From a checkpoint of a small transformer trained on Wikipedia.
Size: 4 heads of 64, vocabulary 32768.
Architecture: LayerNorm before each block, no biases in attention or MLP, tied embeddings, capped logits.
Each number is 500 + 25 x the weight over its row's rms, rounded and kept within 0 to 999. Layers, rows and columns count from 0. Numbers have three digits each. The size before them is the row's rms in percent of the matrix's.

# layer 2 attention value, 256x224, rms 0.101, rows 183-191, columns 112-167
124:494512473521499465479504476520521494494481475499480539477507462556485508485512500521425513548511490459494487473507497475489501554510530513494497455485464495491490500535
117:494496471471519540499505500481497527516510465535489515491543477519493499469511477538493499477513469499521533513467511528566531525516484526503530462503512461517498472501
109:528521494523514557514519473510536472500515488509478514546491534505501506524552467473475501511438559477492505507519493463486506486516468520465477495517524488463486496544
121:502604535477469503460501438519502551523473472460478482471485503512506479512511467576526490491501498523521480497497506516478479486511512488504514505507465476485516449430
107:498497472472513498523486474493519519552498450488513473482526481520511569497475520535448490473511487479517490496497490501502482513505471559524517538493480515503491482495
116:489447439501498556490490501494487537486443546489466556495516491459508534502493512514498533503487470476524479457464529498525525508424454499529527518487456498480496492511
103:509507531523517496509508472481526479491501500517566451549506517478518512535489537505544459524538447476491559524511481503541515495520499535530472494481507525485458492537
112:484540458493510517520487467486539524504478474520501529511491497509495490506477471548517506516459495477576517505481518521512464500468482511485548515518468503533481483505
115:483529495518503470504514521513489479489492515475471495475497472516490492514491495524466529487488498493468494532527486503501489532444488514523489478497557488519524488479
# layer 2 attention output (transposed), 256x224, rms 0.0957, rows 183-191, columns 112-167
137:475476508483497503501460482505463476479533501525512472517480553506508520496518485499556518468446446546511507477452497501500524433465476495528516505502520467515497504473
136:484499520552483469476511487530542504484461507513481477523500529455492485526522530491498489475467522530523425456502502519513516495501496506567438518460493534501501519472
120:500465521481486436497506512475473478499501427498539542465497447481511481488483529509513514475487461515465511483452504513517497514458495504549528477468482497524507489499
131:499446513480539502513540526438541466511522513538506501490491529481513482488513476484515494517495512459489550520477461494509526466490498480500473500493479514521517529531
123:477510567493501479478531529495484516512513516535522484513450495471488467512506462449537479529494501497445542522448509480488535482525511508486478480505482481528491503497
139:506553526479463460497509545479489501517508475456509503471481542544495454520536473508498488501516514540507507505494470502477461453568526496479462486479546507581520467500
120:516438502503461489469513528509468495489520475507484517536482481489427518535518510474469506486490540479477434483502537499480510496499513487516527499529499531470525518458
122:473469513445479475482527477430511517494501515544511513494470506475532507520532519455492498505532520498470498492503491522514551483528522474527489529470512474522480558512
134:489466508475517514480484485515518496497512486521478490487507556464488500498533540455558478508503464514480483470487558489511507458529492505467514481498487454474435517470
# layer 2 attention query, 256x224, rms 0.0904, rows 192-239, columns 112-167
121:499523470470507508524512507514461491515486515466498555507521521465475564505487482527505441450476534456502488530514495477500508488477530541467524505535521521451517510501
124:515507480511535474529525552457542512513543452468473440482517477494485478520508495535448522509471505511543455475514482513556464496512468470478519501496505519496515508530
131:517514474523498484533476473542477479481487473491519486478500514500513536497500526486469514503521522482522515490551451484517487482497523505513530517502548507486456540499
127:470527524508464497492489487506507518528497476543570497497495554546497486487513476461486512563521481535533485505482464532522482478453533495507535509472449533497473529464
122:509495470489527517515561459480438443484530526509492471536500476509512484510485501489439524472508490492500515486502526439459516499501527498524490524496546509509526464441
142:496465496492519486512516457533510525517494519490537468481506499486482521479498500492519488549552511471491549490475485554494520510466499442507535481470488500505491525476
155:489495481459500486509503526508509509543492501491492443519513494484498476496515500533482490468490508491481516464470522496549489490506505522478482525500478498509494479500
114:500511511459454501490531514494496517527501511502511507501489449493508514464534471502535501507438511522540489490496462509495512475533495494482507487486475484464514478511
142:497481502531448525535530479496526499517498501486486500512469507489505505469519526520489494481533512453478477506494498488523490486471456491491492488515487489491485495465
131:526510515491491497483498501448523501473496497543495550493516500473517495473554487469522488510499512516479451522482485524555511469498472468525507487511446504519527457470
127:479481482518488551461540481491516456521510513580505451488477518439525501501497482529503505545526474551486469478481497473547493486481483505484499487497548476485520523500
113:479512502495447481471481526488509462472511516507500451547487497486510474519506498499503472488503520544462477491477504511461535508533451468477582525530499508488508475491
113:520511527479501464516487507487512554479481488438510532473486498519532509492544508500520531494493445493478472520503497495512505470515524495506513519480478499489491505463
141:524512504518503457561515502480495479512477518540503493452490517480556530536516486500519516541516522480512545505518493527496460425523466454474512495510487506498541491496
117:516520514520467490493495497463471499465497507510493538499440492533533520497489504517514472513520468462533474522495495490486489472444514508481486505531494477526491505504
115:491489486501542508476491503533474477508486516482487518514497480477501547495460535526513481500500499480524478464493507522496473527512529470498529502499478475489502493514
115:522483501501510552525506492540506484475509519514509554507471548533505513494497517510495526501475524472471541489523480498471493522496460485519492515504512525515490442516
133:477508517489491520489484530495536533457491492466535478489467486484480481519493459503529518507405502578500468501481494524480515496515523547514494481496513485523479495521
106:473475463501472482502480503508492488455490508474481470485476482514488504523516525442534489497501476507440458539477466474514507498502525466483479524461542502511518492501
118:518561493518475486502473565495514517520507510518482480478489443468525468491508497495512530469464494552505483510505522482550477511468540514496491489505521492465473540444
117:464509452497513449493474503517501537471498535478548451476556524537469535533497477528482523490506530501500523487504491508486484527480529512494509505478537493502502480559
123:503531488481470481525469500493527510474468563517450455505514541511486523513493518489479492575442533422543539492541501534474526502476522508501536511522517513519462504509
132:478510496462493492509477506482472553482448552525486513527538526487523478508507455495496497529515513507483505505540507462485506462524555526530514507497523479499496536461
127:500537489474514469551469507450505476505467470482530505541507500505510499452458472547504540506449510514519526495478469503533503498520505497481515505476494470534496493477
107:505490520485446487521509488481505511482508471514514491472491504503530520554523500531461511478470498498495483502510508495503474477528489501525489450484484534514515458502
107:500505493511488460491505475553486502547474554531518533495464505471443516521522485469545453474512503475499490518494480493487524488489501496495462465514514459496522522497
121:519501454474524475486494485501473483502500514503465522476547540528481517514543515509496535506480504498503491540512520448468495473537510509475482481512495510474503515540
120:439482462492523516465519515495525526496489513513489494486533511501507475467468481465476489514462469527528553443483552549486540486484504500461531523478523512471491480512
127:510509530501515444495529481504505485498534517515485499501508524490489442473459482491472462510463558472520518474487501494506501481495494511471493484514485514471521481491
120:509487547527469477487486481498521488467491505507503473516539506475489484500487494437512469496496504538512483471482524512480508516505466529498506550464527495498524456524
114:506504507532526425484482443488500565475513503510499511452492495512520521456532451477528541522476526513447458511444494522489509487476543503499485522500488519463517466488
125:476506498465530493491486470531500471513499467534477529499486493478501521494462485484461484475550530472473471465464489507527524475526495469503504492523494527449558522482
135:466495524490553508489504522480519472500480539511477494489454472453463514506492503480494504512495505532488489517472503493494547512562480495496536489531475509496501530527
111:506463515478481526477516549498466512477470520464505539498515479523525502509509501488511496512528529484496472474488522496466524487496511516467469485501525518518594491482
121:503509500464510494474495490544480470532439505510479503491505509511479509497521476479524495487488526471520539497479497508521510522525497520495522446494486495531524478520
129:515506469482528512510479466513491486539541510505486482525498558524509541486473484452490491493517464519501553497487497531503527462488484501521489457522488456514496466548
123:466538483501506509456468493481532520499534499516502514525463547496526509476526518486474516502488489528475537508459490503553475478501483475521464508489467481530465526479
147:454498528483488482542525488491488487556500495502477456482516566478519478476458449511493491485543519489494484478479504520513518481471477465487481523520485548472554486514
125:511505488521489492533496463520484490523455470543493466501469499507479528478522504517475524492514529496530483481519514515513495481493484498451514478512582502553449501489
138:513498478521511489515509504478500499550528477534524490458448505498481537514521502512469479454509510517490461461466486481551500487497487487511493512502471505499477484561
123:466475470532525512459484515517495525505507479454482510469489538487511507507524510460505531518487486466486527483481557539501526481532470504499491489547484505500478515539
127:498549531511537497459505493528476496480521563492476523492465519523480555477520499500519496512529529517499521511479466526490495498504495485483511494512492531513550486486
132:498503492481534565504534469477479463528543522494517482509459523473482524504487488548475511541528536567494473505464466479498459487488463502542483496498499520506517482491
137:532523532541522464475508508549504517474447513509509472440479489486508484441491522464525474502499506465523506516499504522472496512492528520516497525437452499477490486497
126:487503552456491498492535474484495518491492485529514508520468519453484472521521471532466493522516518492499489476463462494513517474527467463459493532519509450476479519480
124:522514490468541457553512512476571460536526469467509486493488472490495516503503483490512535515503523513510504490485521479545525496514499544502510513496498469520501507472
139:510508456516480495469441528476488535442519521515510546494513532513493556530512521471509469493464497485446536495554511511492517518486492475481510495502539482512494501508
111:550527517510510474517484525462495472515526476530463486500475473465508489521512533548453516544482490492508471501463479492491498501519506473540464485518480478481487460485
# layer 2 attention key, 256x224, rms 0.084, rows 192-239, columns 112-167
104:429487484495519504535480490474506506491528482519447470478465523545530527518523490506467535485507482469493490465491508529520443502511477466524449493506539517538469500524
115:471494526475497504515509495479494524482498484516568528503523521427484482463537505501480473523538497468521506498469466513508514508499490492471514547500490493470505498469
125:494526491495531469511472510472477510483483497524490477477473492469550493461499468510561473576520511502517491482513508448466504500489484518504508475469521483469533496510
118:502517501492495519480497518478504485461530523451499498551512475489473506466467499442513496500514495535504453532495525483490523499559471500515536481441505472467515527463
116:498493526497528541505469473524512517476467490516503512476492517518503509496506496490544479515481525488493456497530502528492506486464522509525522465501467552500567497512
135:534506513496486450529523557512520533517515531508492490472466502514516528522488519523540512520517486492475491456487482498475546507507460475504468523509554468483502539473
121:496460512490492521527515474513459486499448486481466487527468545500509479508461507510482502449516507493479511496481497520497504495532477482460512518516492559517539494451
118:494469517517455506476493496519515505513472505453530483561483480501529560488517477487481460506490531509497483477465473472537475527494449517539511485498513458516504527485
123:516476492475516483483458523458518487507479485489470512487532528493529501547522460493542519499547516502552520544510484471500514465524467540507500513465476506534507480505
125:477512451508505497456525467476446505496502517486533490505507496507516525485491506459508513518504554490504522543508536470490508482484494476474513511513556537510501516466
122:522495518501495497493514541499511461518515487475533532511493537509492491535501509490495499474470472530496515521496519549528487483523559521506525466503503457477492514513
121:522483503487468520492499550492477506493511535493506535488490495505534498497552499519540467527485509503499508494489522517449534508475491459539468490516512491480514458453
109:480505501523459502457518513471478513518512513476466545554515485495539500459525516470540522477506513492516496494505450431517495460515455505501479521564505489458486475524
121:493519566531527490442495521508499528481488486472495489512528450516496471480498458510503491461519479514509472501483485501530523504469452512489521490501537522470529520510
125:522482469513499542539500542507536520502470511465541479518504517538465491528499486473483493446465480511493474496498542509515487539489484498490477501539486488518489497532
128:480503504539527485485469538480485499567464475512499512479493485525530483457503482525540494537495527555483504508488491521474524482500497482516474517499545464473543503473
120:458501527484522483509518458482505505508507472521520448530538492480484478488493461500520509488502506459505453537528491452536524535478521515507495530487468504495499539490
115:472489518527469496486555511518494520510561494519537504527513455471484492482548472536489499510481524464504532528582543542501506509460523495521456535473498466478459512514
120:472486554516467499507511540466494517524504522552513512447506496522492449479513502476511497496516497492517512520524523508498520495471495511470496524508454477475496476485
113:463490484503511492490510511447488501506498523431488492504520507496510535526569483499490539528536502486538491469512507478540479491536492513507510491470497521512517533485
116:501487519449495477521516492549512542515478494539531495540469492501501493519533532502518463509517477530502503506508476498527516469519531416545483513473467535472520518525
121:512468491491507471519501520503544531492484458511500490494527479466514430501500494467472466493513527492485514484456498484524522544523541504499472513526459522478502477518
133:536505446490521491481528534502489537463491487509511489460473497504501520459514531517516530492563497486539520518559497479477436526530489522497533505529463506491452483474
121:497534493509519485507563510525450511473453511521533476505537536488488511452481491500446513521514502495494479510491541551443469535491471509475498497461458497476507528468
107:506496502474483480480519449480512549482531469511480487480507501503466523536491529514482510458492491508471511532522519495490551511468507517504489471495516505493454511545
116:518443490528514470502501463519485436499498445486483532510528441516492497509489544520517553505489499495491496497522497510470505496513489485509523495502446505462457505473
132:506465495496466498496510476508499493506508520519515494515484504523520512496528513495497544493550507468483454453482453555483464489492465492481572490483495532474494472482
115:525517456509500526466505501497544508492470501516486541515479492531505504565520463494451527491448506442502504488536502450501468488525526484502456487491474486478504498447
125:490514449466511512517519484462540487544528520497458511486487510478519496467503487509472524524509493499451531522524539566517545503513496530471510497506515478494512512522
127:483517481485493505476506507518531442484521535509476530505489463503529484551544517512494528497476521452513485526500522512488501503471438482495503484497468477545485519526
120:478519517529520487489506478517496495534508515505482510519434495485486548534479520509481534505512513489496487475528475528554529483482498486510501499513488449492486520535
111:472467503509547539414475496474516444494490535520462505470477484493500497499475533485547488492482525483450512526473484533476530506524464495477522492490541473427485539457
123:502469511553499532483499537480517495516475459535513523494501489480504468524506510519499483504509525461491487444460525509506471512464539499514496477522547508513521478524
110:472482492508480471498521486495523502488486527464580483519510525542474573483488523513542465518472530555515487546487442452463504524498486505501475495522475490487503481522
125:478492511513528480480505462502501498542493472526519495495487491505515494515504512510501450514507503548465495466496488520492514499520452535522511478506545497484482509499
130:482531445488480522518505494500516561516490467512492534491491496477470484482455516537453497487476472504470538464512525451495502523499543460496503521501545490513455512463
126:505507458510489499511499470480523494465503518487462513514484492443478510458521486535515535497462492526529576497527519523506512455491508553455517502489529515473486512504
129:467514544488516464477488533516520519438491514520489532475485514433472514511485511485506478496516521495463480535451496515500550519494462527492529461500499478505512471499
121:517446508530534468511505531502488513520462467543497539496520533504525515510521492469468531498488514488486492496503473543503515515521499540471516515526467486491509533483
120:511480477531496525493479488524536496547493492509471520525488521457488486474468469535515478493486487516473498486474485483519540453455466471508553465498490462517530505531
126:497498513470550488450475442501501532474496522543502516494488540476483544512488501509476502520506528472493462448499549502488469503507502471488494516509483508464545497481
121:508510494496499514488487530511520467456500478500480462471493491442512476456534522501479469546528496495481503480466460506535528469493524470490491501490487491480525542496
133:479538541514499509521495523509530493467543516501519523508471479503471451456498487515469472488495512532466487458448501564498519531473485525474533500477480479535514507508
123:487492529473497519521492518489535494511505462530448539495513478515509477529519510531495505491486475493539503488530518472499508538489477535475524507501471473512519438560
123:492479443474492556497437519500503500523499520516497519498494526500530485478491471492489487481482548494518488495526508527522531557502529512483485478483484494493480462506
115:467490536495521490521514462421513526486495529481487469505501474474501496525534451507530481502507548538489497472524474583496519497480483523468534535506501481508476491498
138:492499512480532507492568492494470542496480493454482470471515497482512496492554483519492518459550523492558526516501496491532507456488494507476473539534471539499490511475
116:509516521559579451513507475469493504533541493494518444516493509445490536504467485550513496532526522506460498470497503468531545505463485539498520498483490495494517480518